Weights of a small transformer language model.
Size: 11 layers, MLP 1024 squared ReLU, vocabulary 3624, 10.6M parameters.
Training: a variant of Adam for these matrices, 662M tokens, 10094 steps.
Each number is 128 + 24 x the weight over its row's rms, rounded and kept within 0 to 255. Layers, rows and columns count from 0. Numbers have three digits each. The size before them is the row's rms in percent of the matrix's.

# layer 8 MLP down (transposed), 1024x256, rms 0.0651, rows 457-563, columns 192-255
098:148130164096096119085122068096123096135126157116131078143145123155123135153134094167120103131143154134106093117192131110130109157145104136127129113130111125124138108129153150126184130105133134
104:103133118155132143112104140070090122139095100100147193120106123126169106124131178130152114126126094083116123126150125087130141121141138171114121085203114122138158089115129110115155137113085162
087:133127100162107148132077109134139149155161123130155062134121118116125131186129183076075101148178169126093130148123083132137142142156088120081120122157075126135134129157141147149097162105107125
112:136147103078088112107143150158102124123148123126171138115151169130121074128142157165112138105116133103096133137080124126128114108117135193174179144151119131135132121149128108110155109129146128
104:116124145160147121160129130154126091147138069132127103139131123073104147075138142158113097149129109153109105151114141067154171132162134046149134098119128100106119131123151159113101129100132116
094:122193124098155145126152120167144107099172108108138099122111100129123135158144128096136118083146126092163117114121096110149158160105109157079093153142105147133152159147124158145145154114135182
098:136101074114125137128109114137144138100145140142150102112136184096141139161104106121133089139127111140140173117075171109099152098136149156165122108129115100142103107117133116129138116147146128
107:127156116164131084149151131149153120116124145112115116114085141100127094099112167100161163153162113153141149127122143120197119141093116162129130153158141119088189129133126124135118118079148153
096:133132084094127119110135104114142198116114146148150112148112117186130132125137165140169078156089110110150142157149120179105077126141118143150137130131100145127033140095128093182154100121139137
104:129145123114117105126133150119106094146102115128117138141129133076147102133130097152166111185078132125113089150135129137139140117113113194160128122157134116131157132140103100113115114134139120
104:133117148128112167142130116156094155123147156106104135159107090127160148071143127102114119131109085143120137128119143173110150141106123106124131154108110108100113118125133108158127159103168106
086:141121123139150149125161158102110120140138115114139142142119136110138163086157088171145158117130117123120126111107171175131141148126109139118139132142105118113157095151139120116114170144168124
110:118112142140144106136093179128147146102099108144145145141109091163091098087079131159175170132113113181119110129119094113152113127109145125142128129123122110140133111117121142174117121117153140
099:113157156084135112151189160100141139125095144136141123101154150088110107090136130155126133122128128122107151088120106140137135128159140180135094143089107134116146112138178103117099150097165096
099:140131114130135133169133102168100165139117146148068135134090112131107081137087136135161139115103114185088134110123117180139152119073111155174137097103087128124106170127160127131111140157130135
108:130119114105140158139121096116093143113121131115073165102130118114128118160150143094162114076112147162166115138133152129150123128120125123127121123173138112116129106133093144136086079107165161
104:124162189145158134146143102170109145153116130091190156140150131186115152111099173138120091170086127133090163098190104156148082102103133102126099119110088132117167122100115135149117188145135153
099:130139124158185115124117121154164138153112161150150110133148137146150144102094152082104109168138130141119075184078159124128120114123126115109132093140134103156105147130113106153129116182127099
092:149112152106146152096145141108126131091110103144164080151140089129064083106130107146110147109125103100127118147109145112133160100106149100094098154139178153160129100120096097110150128170124125
098:106117072088171128096097147127102084143120122122139137147115133170110153114134140122126084117097153150080133148089136114128115103126126209135156097127107120121123148163108154182104163096104149
104:128123112113119117114139154140092085147118123104148108143124136133148113119115156113125103159129101141108137123132165081098110133189134177162125165099107124042107169134100163107085077134122101
096:105167141117082129124148148102129145138149096116102136146123156104128127141153141144126089073097155097141117158159135150101118116124104132139168138073138088100126133178130088122128105145094104
103:108096135137122154129115125103119129139069159093091119128116140113137174126087096131165062147153123147102157171093169138112134142123116117110135177120066125122109131113160117158164127122128127
095:123109100134117123056154124083139178170093104136140127137107177126099123105159138115141103127135160134090114118156149165132106116128112160126153185121148135117163094093107108106148120129151102
090:134155109141130124150110123156101125133125101126116158132103133159119135147130141135110134162135126114129174082136147140104096150146125189129147150138080135149132141205127136101154111163175112
103:147118100129136155113126122169126098093085119128123107114136084128163109109121108124130116145083133114104111129113109106182091094160137141083133150147164152169163167171162130142174113128106115
108:139113144073113100148126122109099123125114122127126122147146115165181123103120125161152121115153109160132112133137132119088098118181128150144139149096137088123108113176134070129130107151101124
106:122151175159169153131098169105112140128095130104192135118124167133130133144133139139169125126138101130100146153083135143124128138088138093129161169109088104178141113130128088139120133157117167
106:155139134132151119176132100115139140195164111141120173141155162134104109087140098077130074088126182145099140119115142134148147144108117106165099147159079088137115142158124116113116155135118101
096:129100168169172121150119104172151127092121135134124114141109099134125116094124142151130140125149112111144127160143103129128077142144131153122161144149118132129152151106132122114134174096120132
094:130153155110106107118115122138131147142119138113175108128125127152124099112142131177085097169151135090121092147122112131140101127107138131142128143136141140146124114135150101177114129142121175
100:131135108147124134157115105160166147163125072115108101115165118096123113151134125114114146122099097114110120126161147125155138103149103100109140104136113123151113119149137098186129100125083115
101:138144146161105101118092099105114133120168174160092133144115114099139096154122112137116170141138137119136077132195101158169140090110114140120163172113167174068145140131135161120146142146115124
108:118137118065122132155097084117104105144121147121130116156108144148147116162142159158144164155113130097143128140147160100102106160136153084154141147133130143096110135149153121130133127142180158
106:127130147105128117124103125166130111170093113103135093076116129134180105175114081160103098135063122096137169126144138133108121124154129167119145151137118104126123123155135142101117135112156124
101:096126145176156142141133175116121143131079135112148136148066142108133146158109139132140145123116120131125105112122120146139108131125145192128178116106092172126133128151113116159174140153101125
101:145129093096127146143115147112130162189162158108143124110106140126095116163132094124094147128113148127146177098114141121069079135106133165144114098131118142131149140089127110130138095123122162
109:101103116100149091162135141137100092114137121139110159117104121155120146141123115168120175094083125110114145138142107166141150155076148130125106119125111137145142131097119146158090098137137172
115:115171139119139107140141097086140101158175124144123189116102090121149171143119129152137128099135118100104137109138131124134143115166125086137120161072101103165108156095134124124123083107060134
102:131154134128129124144091123115154091138117154152115136139118122104158111171110113102146116106108137123129135113090131081113126156112120120082104121112136142099100121105090128099112105102106080
110:134146165167149120163134101156123127098120105176096116148149107137140093155139128115109140109138128154114180072144177099145173109132136081088118119132149140137153139144120122124118131119127108
106:152097130128135125102124150155146119132140130091115114126122140108111124141138124153169127109134103143112101130099112090130098130105137156072135096159134170140117156133129089140078121114179143
093:134165130137124152156116135165138098156082138185116114157146169139100090102109132125091131203131121120155112106130112105132107122111135154136128214109142142175139144124151120141091119148162141
100:153100097127133096140072180108120121106120164096137178135091138115103153105165115147150188154113115140146119154084156123086088132107149165118090161167115183138109130126128151106143144138099107
109:090150138116099165125128167094170153165169138111100156101126181109156115132136131131127135108121152123123126095150105148070088117110112107144138142131133134124121128097109135133128105109135123
107:162122141137128113103114106112172112112140115100130113181164109128166120118105176163132152143138068127094157165121135120146145066136162141136139102131129131167127094131082105131117125128088164
093:113119116154120173124119144086159131117105144124099145096176135114140121122108095152128120077137113154123176173116162095090086131120120152107099123105073145109115155120106146129133088070090141
080:120098154135142090143137130121123083109135069123150144110123115127157142079115113134127122126171113128208148181154154125125132121117118198168127151080150142131094135092122131133129173145120121
100:119174123156100127111134151104154121165130138171104133114140146122118125154130136107114151133094137131124134142108148176110107133092125199118102114171104137153151134111138152202115133089124110
100:118133121144121106111115102104133124145099140165142156120139102145118135099103111140120113154141133149098151146131151156159141138131143196125120110098088131132102144152120141112133126138121149
103:159100154092114140127140154105133133106141137170105127084132116107161147118160170086122147100083103134136119166192146136109134120145124127161092137079119094125175092125117128137131134126164088
106:128144132140147127137129054129138148100131162161118164141132131128127129125138138176116162092106115100125079092098123103113113123126131084160121169130147157194109151139126107114105154122112141
089:139116143156082143109142154133143103148102102131130138098108170093096115139110105171165161084102102136152110100146141117148173128109158083074107106121112092140118137144123111125173149103116142
101:148126132161162159111173129148154095115155127109135139118120088113121105086122140101176122159119160177139128122097139125143146133128118167140118085115123110130172157108075127141118082133134127
085:138133108145134097120137126149155160154106150130103162118149185125089133075115133110136158151146111105152148148124165146106114137117100217086097127160117167113127118119134128169132138118112151
096:093112130118051110148168154135119115103150094146139115135126117120113088110127118155105129180105152111137113110146101161127097086073130177052109132134124128141104135157127114083148122142131099
096:116120137092121115137129115127129121146119167134090152128098128127128154124168087138145138118140154119098112119148097090098092124140139155126101117140075105088169134114105149120142115125120147
098:120115111132132115108138136122136125155102199153101169097102135074203117114112135119109143161146159080125131062126124129106169145108168169132122130094097144145120155112127141145133115134088104
101:137159098121094122129154088134110142116093111135136151149120143106090147138149140122168132136152153146103139099133080134162141107142099105146104148123150124096074153114121114159118151164158142
108:179117133134104152100096152119096126164119173096111178149176124142107152140159118119103111120157132110165141096159146176099156110143113138128103129109149125163108078152105099112155132125114130
103:145116126143109145168116105156122131092138139096112106105135111102172151124122128160164082102101107148087144096124104157164147131103105018124124135099135152085150106115138125105133151129132113
095:150183129166139099172066171157150157105148134116148086125107137107149105108135128070119108144127137176109174112133087133134142113157147130122127182140115121174136147110126113124144123152156137
075:142101130123157158101125109100072134087140153138146108101136126128085147132126131108127116115159097104129112170107138151106134147149117252125164125159146155148123109109145158181149114144124114
110:185127148149153150147138158162153101141141163123162113087160103099093117110106165140135137154131177160147127099124122132154100176144118093118122127119093136100147113138127116141142102124090120
096:116158117129133156116108145096142102137073154099141118117147113115171130129129122154140136141127151126098138123095117089143104089136187146116141186133143137115164116111126093137167136162151128
097:148106151164116138131158123138100137150078153113107097137143124162106081117130101086096120121073117105156088113173176122114136096108147142113155149136120155094106127132136132111128134137097076
099:130153114075098103165137108177166171128123080165150143115161117105060102136121124056105154168129152144161147120177167165157125126111093160139103127130118132137130173178150118160172128163128155
101:154139124123136142137132170138108145151160069111189138132159153166138132154090118134102168094108128147140158136143153162131134119115175108174107177103082149120101096131172134167152132142151124
111:144098118113129154162091120143131137136102114091124150155154147083158144111153131154110134142120158173081138089098131109131153144158127127118125128151126099124156090127133099099154158142133144
099:151134167101115144142143126103152162103135120151104133168136125129138155119165149127159114149132111158133169108124123117186148131125134145110121100152148109132129107092152154155104136107118123
094:124130092084118160131130131148100126101174099150182159101113163187152091094092079071095098089130113149144088155111153129115156110105098156129135132142154132164150125116158142120135101122110125
109:140119118134138124078157111098164138116113128107098132138115124096140169071135136160112097130119077141111118152136113100154100107149163127151102127159169103137078146134106145140150140150130134
105:177146110104144130140139133166125112129113188080109113140112107122086139162146126137096165138109067109096143143125137075132132113120159145103114121085147128103151116167104162099120111126113155
104:147117152113103096169127136135144149091091150111107137157137156124111105167130134105107131112115142120133103114105127135114145163107166129154199176107128164113140151132141162117142124085134134
107:170166144186128096162127140125157098139132159154127120120100141143114156148150100163150117138134145136150183131114121128118130171077136074145145098129129115134154123117143171147148128101079107
090:117137138125133128115115161140164165168134136154067126122106158108097128081068148125125131161146124113137127137119145113163100122124123169144119198108111150112147120080147133135085127115114152
100:121144081150136174115149179152124099142175083139136097123132152121108108159159125140119162109139138094135118125154117115138110152130153099124123133107128116107111120190135127157145157108156124
108:135095134139136141126135026128157101110101109166100120125184135107132160138120140156111147103146094098160107086118132110134170124112124094127135137141095105158116125174137133111105129132114115
100:137148153149126146115145157131123121129144094145094129107119098165133138143080109176154140177133120140157081092091147114145091127128152119119124110173117142094124113103115105129145119180151144
107:147143127096147127156119141131153128119118132088152109125117182135183145169104130088146114075109175105164148130104127130117165167142114162106095084134158100129132113152182120156117129140151148
111:123150100120100085129135148129163151141134130145140149142097135134138158140138156154114133115140116129141162132175121126141116088139118058105067125071136101139153122137145139131163114137168129
098:120146151091117083155145136104148124152114109086134131134115151140084112104100104083108147122108148074135160112180143139155123158141125113113132142155115128153138118107134165141165133116094189
106:136108171157168096155120115106112089168140172160147127169104109133144102113167145121143152171132096129072170120149159098136128110145103080131111147077109124119159072110086104148131130117128124
108:114097094079171157151123108172114135134126096107145123145111140115124128098144130122123137102114122192137133150138127134113144114114114139118099102118122152135157172164111169143109165157156123
093:145145137115128168121120160112130165131091146105165181145158169168123120129160114145150102080132138114177108123123133116125126145128126164139150123112149146127124110105127115092152149082141156
104:128140145178169156159109129157142125130138145113126124119130140137070132133099170109151099121107106122165135124138177131142094176128136145105110105114094090137117159109139074136126126153096132
098:141130122128114145085137125093091135138121121139132114128161094124124133142098102116118112120193170146146122073145098110135140133090156178109097207160156136121139113120149140148100116129136139
093:133121086128121132139149121140123105092157137171128107121094140148109145117138158121115082178132134165114124152091098095087159161150100132120129145112087136154149150144149113110135102166157119
106:101135168121136158110137181123096097152106116121131121123123087094136139133106166137107080179194110141139147081134166111128133112071105106090119129122179154151107112136173139124134141148132152
090:145085137143130110153141157099093125162115120109159114102108117105124120117153110136136128119133131090119090094150102133097100112132172135118177145108104134126184136107113104133136102131140124
102:128132117120093121137093131132122139105094202152097126113089086094185159153148090156132139132125140146161114089131126123124141190099100153058101111107120161106100104095173152103114113088157105
096:111145145150135156096121112159138124134115091132115130131160123137116089093156160140076095135132107149118134096154135085121157098186105134120163089172175115133099110112152154137178154097140089
098:130107121151128103099125151128154125127123115151127127157080140126121166151113111133106172138121148105107110123148129136160101159107156126106163134102137126149097100107142084108140182121101117
099:140122168119109150162122163115115142123158104141140083116121126127127111143091133118081132131112171083134118144146096103159141140134154138112101150098099124102137089104147158139127123113112162
090:083123111167115135108135142114126141162125151107078151114152151122140139143102136121105088143137150138115159095097130123083096137151066171136127160128112086119090132129163140150155110128125093
094:070147122093151132113103097147139136117116133123073159118077097116122152104115129098133097135130136134111134142122116135105136121098088149137145161149169077120126104133119135115133156095077082
083:127151106105091117086101181138110146093147126093111133124122108100163140127130066140113118129116124160164133095103119104152172145105157149116160089103136096166117113152157122121091173147121115
109:112121130141104176115108102139142137124172138107153115116147098132153094122156098146088208129138136135105136140141122133115130137124086145086135170143094150124164158121119103125099147125142140
091:105127073108158130152149110107160109094077137096119116103098094136117103067123122100113122159126134136121083140134154154153168164151125167081152135125136115139144187119126117107110122133117125
084:118075140129135130138131120137133145140113129124112143097120144141077111104109215158134115138086122111107065134145127134136117077148123155143158136131109106138124149109115094103124123133140163
108:088189103153155171122156094132160157128106170160108111134104142140113120104152135129140134146135175121128095074136143175131095126102085144138149179117117129161098103092114090118131147115119104
096:134147108110094154116148175121121133115084106148148077158124134166134153114124117140120158104123153120153159133106113111108095111155129122139128104142101157119045143157132117145113093116126138
100:151116121138138157158129149110119112134099119133140114133122128127101098145130143153146150094086157138099147131130144111128154125101135139155126120131118162154147099108102139115108123143161144
098:126123102115143164147161087116163133150182062148127123129124137102122077135114122136170176127129127101131156135127079113108106155117118060145170152123179098162151106115089102089118132139145125
101:135109128124116095128107156109132129099097142134133135120112129139137143113139104138124172140105104121130131173099140146147123158100102205142086135142144127109150118156123090088147137133103144
098:147139112107114080145130128153093135128125119105139145145143161134145133144106114106131120104119099100153134104099086141116122167150112123112121129113111133131118128153135106131098126156114108
097:145119108122103122144153112127132117138136115093096136130107103103128099139071139096105102160137169112167156111105143125116136135063145120121142094107128107179159101077149125149123173149117086
# layer 8 MLP up, 1024x256, rms 0.0725, rows 458-564, columns 192-255
103:098084136180144078140099123134107137116130153104103097103121151135123151151117101135158151175140099125123145145136127137150146083137067129099078099107162127119123143142126132127145091128102156
092:144130098149128105087120120109107108127143146105121123161096131118117103125086170204102143115098132131119144091122091140093153120126126128111124151088139144126122174145095135094135092161139069
111:131142121148172107147113125159104166135120138114150080119119144109125131123135083120085132174129163107122128109169161123131116141115094122146170120133137147139133114151125179122113123140130157
101:112116118135089110122115157160120136183165144150123100069106142115077121149088131135153109108110104178122130122092193140115140143152080113125097117111151144128103122152174125144112131071123133
094:156095107127138114166082099172094139164136134141119143120115112145115096146135115113130147133160122147120118122152195142115115173158110122168170137143112131115122146157139147124101118127117120
096:127146131158152163120129175127117159146130109170162151115133115082120119182095114125107126149126079074130119160132125105134139131154115119114130113125115090167128094109194116138119127139142124
103:101138127130099130134104120163098151146129155109131116139109097126109151124149169130104155109194150084164115141142125101171139103140144109143125149102105112109157185140117154094166126146098164
092:126128106099126107128170159156126127109123142160141109097139143103137154129102096156109087137114138152173134135149146125118136157111077122125130104136128111089111145137159116138113101129160128
106:134135142138109147136092144125126158113154154092154133136139123101145139102163102137107136152139129161125141112181110159114125141136128120133172101164130136138122137158153129142166152097118159
105:134115130134166125138086109137136146145124126099111068157117073122099103102116085153150123161126131133174180164110156157137137157128132118094146143107124177154159130141147119095096102071131093
090:153095123143139096116131096152128116142114121147141113103102089134136144183131173144132114148168098088121111122114128133095114093135106107122138108105109137095137136147140110083104099108126128
109:098110153174144114106142133151114086096146117143122164123168126116090125143085112163122130156122181103110140119123110125132144115158158122146092114109161114070169121130112151104147110085129095
106:144083145184061137117153130179136148177142122133146149135162150123130131079141099142095125124134127114122157139122111123117086110144134120189105118136118101150139128134161142113101089113154073
093:180132170161172147130121112130137100142145139116080151144129099163095129141139179136104187096103128092122137146146116135105107099165104113143173148116109109148123171116185144134119135101109151
105:162101126146124102063141101131116139079114129154128167110131140151125096175106115125131149102097072157110141148133167116160160093182127114114131110104170113112109139116127147132159120125160127
104:170141153131150139148090151138121130169158103132137129116102109133111142151118109141093147137140097145134153096146154092170153134164088104105116103099098151083154098108135143060110107148104162
101:121135144114115130115164154146143141157122166118105082126120079122141088153113111102055117115118109168138151118130112121128130116130175107117150147112150144123109139169135144110111115121153134
092:105142110109158064159107139152122114142143131127096147089136154138106173119123145119120103150170119136147137127133161157104080110157066130188130155149136155094151153130141135147176090106123122
096:130142112113142144125098127134102119181128145163155103070159142078122154119130143154141156149160153066188127169165155123140178115169128108153141163115184156145138122137168170126134105169166174
108:167128128172153102124127108131112144125144111133132124132115158159107125115152146146132096110100134139164096119141138170110134152123145114147121121121119138120173159151155132109099103122162108
096:161111183128133142155110133170106181138118113156132128134118157135139099160101145131135124132113140116134180201121128121138159143124128113094154141149122124143147106115164119121109150074137112
099:170112098170105155120150120105115139102099121150092099110147109142147108127137114171113120166134163160097090150085112123176170134172122107137156121146188117112117140091133100107133141119157148
094:146069133121104109126143139162108122101109132116115141124162056105090132119102118099106112133174098116144117108164101107160181127121155106105125100107169126091113123102124160162138140113065102
091:125087082097104151097153116100132146078136155167150164110133152119133145098146129101121150127162129112116107144163127133142148177112129120155147148135084113131137167118114145131144083129119105
100:146140126131130055140155142148135163140111121139137160126156147140147119169153092155095133144118154166135146124090159121154157121159137101112146106127132136139147107093160132141127107135089131
106:136109101131105074117133126132136100076135158097145135126136134143131105126105130139118102157126124154119166126134143131095175094159083093138148143085179103136099175140125153101177145143064128
107:153129130142136124138123127131126160097119158134155160141135110115125098093111084133087141208103135098111128146131103083151128096186149100141127097152116133149137130183089104141117127123075141
101:168154161155128109150078099134099138161103128122090147097119182119117126132089158156096130172116101164104146103140144124134145147122105094125140150134145093177103138143130115125125092120132182
099:140153159127146145180098114171151136158141181148082133143145115076135116087131124144152137140089070129133112113182180135138110172199110122132129144137112123146170105145124116079127133111138134
094:132150087115128136115122128181111086128152124127123091102138149094118167075185142145075129104174154102144071153067141130142142140121134122120140136130139107093124153138130157132133111143100145
097:118099071105159131107145112139084138155150125169107150121125116139147117140111181157094136133137128095158152134098156108132145138147130127112162123066148093134151118129092157150152130122113095
102:128148108120150100127055125139128198120138138106137131141100109162144147039135120138153159122146131125172105111119142136106091125155132127167135123125113124127148165123123158131103100153111150
107:113131155127068089131158136134091124090129145114150138145131091135149145158110064128149153144121120094150170101128121149103136102140133081088135124104122114082124094128136149122087123116116142
103:101113146139157136098148118135098139137136186128138114128150104134152135155097135175155159114141140164173129165128120123050099142140117117116135131105117154099108130147138102138101136071097113
102:121160096130131126110124095120113128144139143170140159149118151124068166101127121120122127138141104094144144138103127133165132099134090129141160094110128133081160122137123119156119063125098074
101:173143120143144166126103131103133115164172117102093138132161175097159121132127127116114086132203108109141187120137134097142139119159136116105149129118122099111132131115148186134117091139108102
107:131133126179175071143177151176120146086140106090113124102151146120158105088111124166122141129133154095122144154096137110106143133130134096140134123126122094153145108151132161101141105151141139
117:132118158158112126099145148159114142133133107144084171152131117099062105157115127097153157117156143120119144170133156149120181090128152102148140134109108134138144111131122114114130119148132131
101:093159129121115154116131133143079143114124149154132128105167146178121110158142159139099141119162208112133101132112101138152156149138094119106129145119158106169160131130168168137150120108100149
110:090113109132174132104183140149121123094186109133128101142171124116128116152074143146107112146098115145092107139096095091155127120111106104122162140126158127094118156148119124133120108132076178
110:137118107155140130124089172148115167165169127118135130106122099132106151141158129097142164191094112142138122132124178141130092127145104117162157147141084148113120178140141103147126111133130157
092:177124082130141111091166147155100102116149119127113121122129119152143160086145113121102120101124144136186160117156131085126141138124116108111157161121161120127111122166120162126106115172108124
097:074121125123113149089097154134074084143107158137158130095123133102118135133128143104130136158146100133133137087135105133144079109113134116104105106082174168116131143132151134123130111075101132
115:141147089134146130111117121135133119093140170126089154101111137127089078136145133137094112160114133142165115150142124130136162164152117123164138115158154099116148170157122093097115151119148095
105:099094119143156106108125114131113151174151151174135101172121152118117111141128158179154185130133101140094122147116124089121134132154131106145121144123141132176152160147118109114124093106120168
096:141112136098151117098137149135140099155143124166146172059101098126162123130143157146139130097117126121134127118145133111106111126145125122093128084115152148163137123121132154120087125110120135
086:095111124148128125107141111121125131137115147093087141141115152120128195097145166158132164130169132115126085143144107164091115116135118112080125141142104089080132140112131110064142168110140160
100:108101077150085100126145109137109120068158126143118104108123133113128077129136153118141126139156103061138146145126130145135172129123103140154135128139151187096141159163123129120134142129122116
098:079138164128093140078128118134079130134175109097105127115113090096140112139154100141117117121112160139143161115165144131104103115141114116107100106120119118124112130117120184125155113114104150
104:160123132152155134161143150134126121104158120167119142110134106123106149106082151134110181174115153081195090111047116141124134104141108101102138111070175142125132143124127166110151170115114141
102:140132140090130139153112119139061174112117149130154108115102164123118148145111150167179189121143150120117111143132143139106176154166129094119169154153125143145120134125144135139140148162132097
088:148129082145113114090140105143137147138135155205091143111100124135149163150135145086152093123144087113118148158122165164094188098152138128093111120143154134142111078148152124130152129132121157
101:103168142122104103096162138160121142177131178135138139112080119157104060170098090122109127186103135147173112128122110137166102106146109115118162126138181109158128138093161106106079161087112138
083:136119129127156153123163138150098091125139129184151122152083126141125137110097139133126134148120122128131076106140152088149176104103134102137125117129106104115152105104135160114125123146123104
096:147112140148088114103134134133073139119109120096157093121135137099121096143110100125140198125170118129141131174144147143132151150108097139122192133158110123120138133155117146117114086112102159
113:137141134133130138164128141191116133121165107149105112119125127145121131101125154129129123123119118118149181122126115123106178191158098131121148118131125124143153135135111120133156102109140148
101:110167125122138104158150075166130178164130091145100132105117132116119120113096116099127169110154154148139133143163135139071144155145100105077110117129107120119136154127143128126144114112154138
100:091115105157081089124107078124116148109156115163100114137108125112128118115103098155163173126123170140117133140149123101126170156135086120170152131104141147078100186148117118139142085095133104
107:151109108126150135084138161133088090123140107121125099145142119107094168134141131107155105129132107142164155125085175121127140095140086116125084088137137155120154102138131178117108081125124132
097:175096157108098127158133119105086109110134169146148120159138145157107085128126091126117177144126130089093101105114111145087139113132113091095102141150117122129115108145110121144129101113097116
093:139143143145183145123161136125116094155163138122130122134139132108108061124127131142126137139204105111141118152122169127158142143133132101107136122123099118127158102128153135134066098121106121
081:083131147118122115189166133155166149130129141114131164143140127145127097118085147176108162154133150188127180131165123124146097108124142113132108107109106075103130122101126115061092126095113135
108:157143115124143140120132128139138112085132156133133088182139107103174091148145074147101170147106132103135112160109088128120111128135109102108116103149118173105119119085107125142157162110131137
095:121129091103132116139108128129116092112098109147097106087119101133116123125108136123110162128088156117152104125097173121100141090154103121105155123145147099165164167159170079134151177139140128
106:093108148141147144107139131131113111118150108170121112161137143118110075116135128118112095157117129095174116147156118143113165103137101114108168102140153131165071105138110137111092133084111074
094:113143111137131073102134078139137111120122109142163106119133141077105083188101107116131206141143115159118136156115115114127157143139130107082141112163114127101151090130176116145128150137102140
102:121151109124116122142116122166091170149196097152124102115125126079110098109077108119102114120172140145114120135118148153087126126147123123137133122136121170104163115132133159150079116126128067
111:180136111136144147105122144118099138152125127118148108156122125090145115139117152132110177123140170126151120137099128067123153168175119081111173130148103129125101129103139144107120130108052090
102:151097118121124124088113126142125127105131169089126144109132135120133139111135106166125126158106137102192147109090171126107162123142121124127173098115171085075144154157092140148111130099080138
094:091141166109110180105109129127114100132149084149111119093111177157080131123098118140165113126133101123114127152134124093117109121149110096122149126150149148143120165184125132038143182096126105
112:096114113136178129088114132115148141103115129135135129151141140084114109179079126137124124132156173071176092117136150120128124091159134105111152109133157114154114102151087142145117119129123133
103:159110111119131130147078151143127154107122187113082153089154170151094106143137058121121170116131076150103152125137155116126125091143113120148144097144166126121164151149158145114139141120099179
099:119105140123177147145145168172138133132111115143099131122121135147119114154157097130102143142140093100165189137140155127144106116100131071092094159112132117160135175123117143084150093080148121
101:128117106114133147133137137103117144095119089195085162098127126114147117125108099096098171118140120094100117120131141083149143122156123065137142090180149121148168106098093123113155082131169158
092:122138142141096096094143145175109171116147173178090138133110117134123130168118139138136143126134142112117133095084166112117152094121141111119108093132152167129137116159134184107111132105106140
099:152086164171134157127119165193146106143107116144151142090132127172111121135150097126151123114160078147136070182079175162085133076172148108092119125159132161070136153112161122110113114133130137
104:135090123108147149131109160166147108159152122129109113112144095101085112113127088162099135094126121146129099145136116095159132104141133112130136140094137152086133095103169126134089143140116147
099:128134113135143113082135164154145133129145097152111139160150130162079096128141144157151121128147120141146133112125120107171146139122133104088161123171172112147142137151152183129087064120103121
106:146155099167141098090142154159149166140127129123138143099164122102184148135113104153102098125083109138124165147145139117105156095142141089137095091120138083138113142149089141115092125137129132
109:156153143116149165113099113175119128163157161135153150104141119191105088124133145111152153132171105108118157142174155102095125159138058096141115095158109105143162108124141118121129057159102168
099:112090117137140117066159109169118142093106115105125134097118123120135129113123098130110100122108116103141162126138181150134147167130075107114146118145168143135137174118124114119117165169145101
105:113119162139146158091147086119114101136111147117154160120167135140142104143176105114130125140120114078149150139100132127150151146161094111164110076122139153158138082113139155141098094128141164
105:116160098114098123107151073146093142164126120093101145122133102122138115149128119138100128122133138127130122145089131116133125126154118105141108096106120139103165156146123166132185109110151131
088:129127087137145135097124148147147160095173127125136118135116120172112106133145100136130149108181124088114080143105147124112138145131119134127147122147162134099154153142160090141157151167109107
106:116122123113151072126133111153124161127120154159124074096140123125078099101100124146099122135174099106166137143136131104105180091124120126135141107098151173102190135145131135135154113131079112
103:145115136147072110131167127173091136130119150121149136120128138118091103150152159156138142084148137104158151117130124078068130133155124128153141104149138103061147142181162134143104124130098145
095:118144101112118100143152124179135138133155127162095145125098096143135126146110086108132133150136142160098144149143148178102138161120103132109104118139132154140169132127124104129116130164130139
106:110124077178150104095123115139148134143104149113137119105120146140080154138092131121115152158118127119142156166138157111108101075169151102129157136123121109121137136166168131136133142105147161
098:127142129142138081102180084140127142117162157137106099076113103141129116140094124122173108146138120146144148125109126093109143133136107120125145151150131129207127133127083127054099090155101164
100:094114118108130113142146147149079126133128109129133093115124094084099095109130141149140136186157114121124168148114098125140143160190112121157107132135151173119140169107134180141174108160176109
094:134158122118124118134145097141093074139153120129132090160094116145095132062145113107107147133094151109130137106093150107135136170133107115137115155142143140104120159144140108115157132092115113
097:113126144136116126159109164185123135111100117141081108122123125100148100142130126121113151170150126112099142139124105101101135127132120111093132104143146168141175152144151131135114133130122104
099:169075153098136126097116127123124147120091149145127113077159086168110137133094148148114121143099076115123083139117142120130183116129146109156163119117133138096160120143127120124147149100102136
093:105144141098132133115147110128139142120151136100113119117149159112130121175107120141102150122114122134129108137093144116149146128142113132142158130140182143197137122128122163077151163105094117
097:169181109121144095156115097164137125119157134160110136096133165101098103096105140135125129111124103141085213101187131128143116136149127110096157144152159160153115134187133145111084110153120130
080:115107166102156136164148141132099108137112113144152125155106161133095111126107150131132137114157151164095125151141127146113116139156120108142078149169137178098112141137103158196170091125122153
105:119128138132102124137121119117132127112143157137152117130127158144113149155126100144092185132111127140121152159130126142106151110146095118128167142130095138147110141111154121135124166101132149
087:163112136106124135064141128183138134103164152141148165124139104115093105104133169139141116120114137164117174147142132101158104086150131103144156132113136112121120105130139129101137115131136129
095:109110164133149103106138138135102157155145113150141133083126104129085160135133199122142138162061104098130104121132127124125104123121119149124148177101118131181148155121121130057115106131139160
106:139145105134122120117117096125127057129135124144127095138106095133125125161114133125107187177148107098124104186118149130116151181162130116105128127119136090136133127113162173161123132118126111
097:118142112144160146127119063153140147134192146182136098107152108097128116120119139140154130123168080102124129124117156094158134153130100096150157158108137124114092126125134116125147142136144150
102:109155115163123152143175173118080118119153136116087087153117080101074124147095114153134132156121130138162135126146134122099090134175062120084147127146131150091102143096140145134145136136153101
100:112119132113137133117143109149105143111135128124126112143130059136132080142081125130116120139125103129129130120134119106143140159155163132101128093157196130100134183165091122087088135114107107
094:150123152132091144105145111131125104161164126144110139158130107099165139118132135124131165139137135128089114137161078107140154132138130108153141131107138132128101147165135120093171166125127116
097:106130120145091101129169138117101103110147152120127140134163116072139130141097137124094161189150096106165068169100198124133155121116156114137135101160139123127187120090146123115153113081111127
096:135129134132103140148137127146121151141149150143099154108150151060075172153107100129107102108136133102158151123090117163136100158148125123129117141159167131134138121117147104109137141132163076
095:163117086163145085102148182122114123113106161155111137097142117142124056111062163116134120106133152137115122112135137077167096119154145109110124122100154105127176162103154142117152126168149137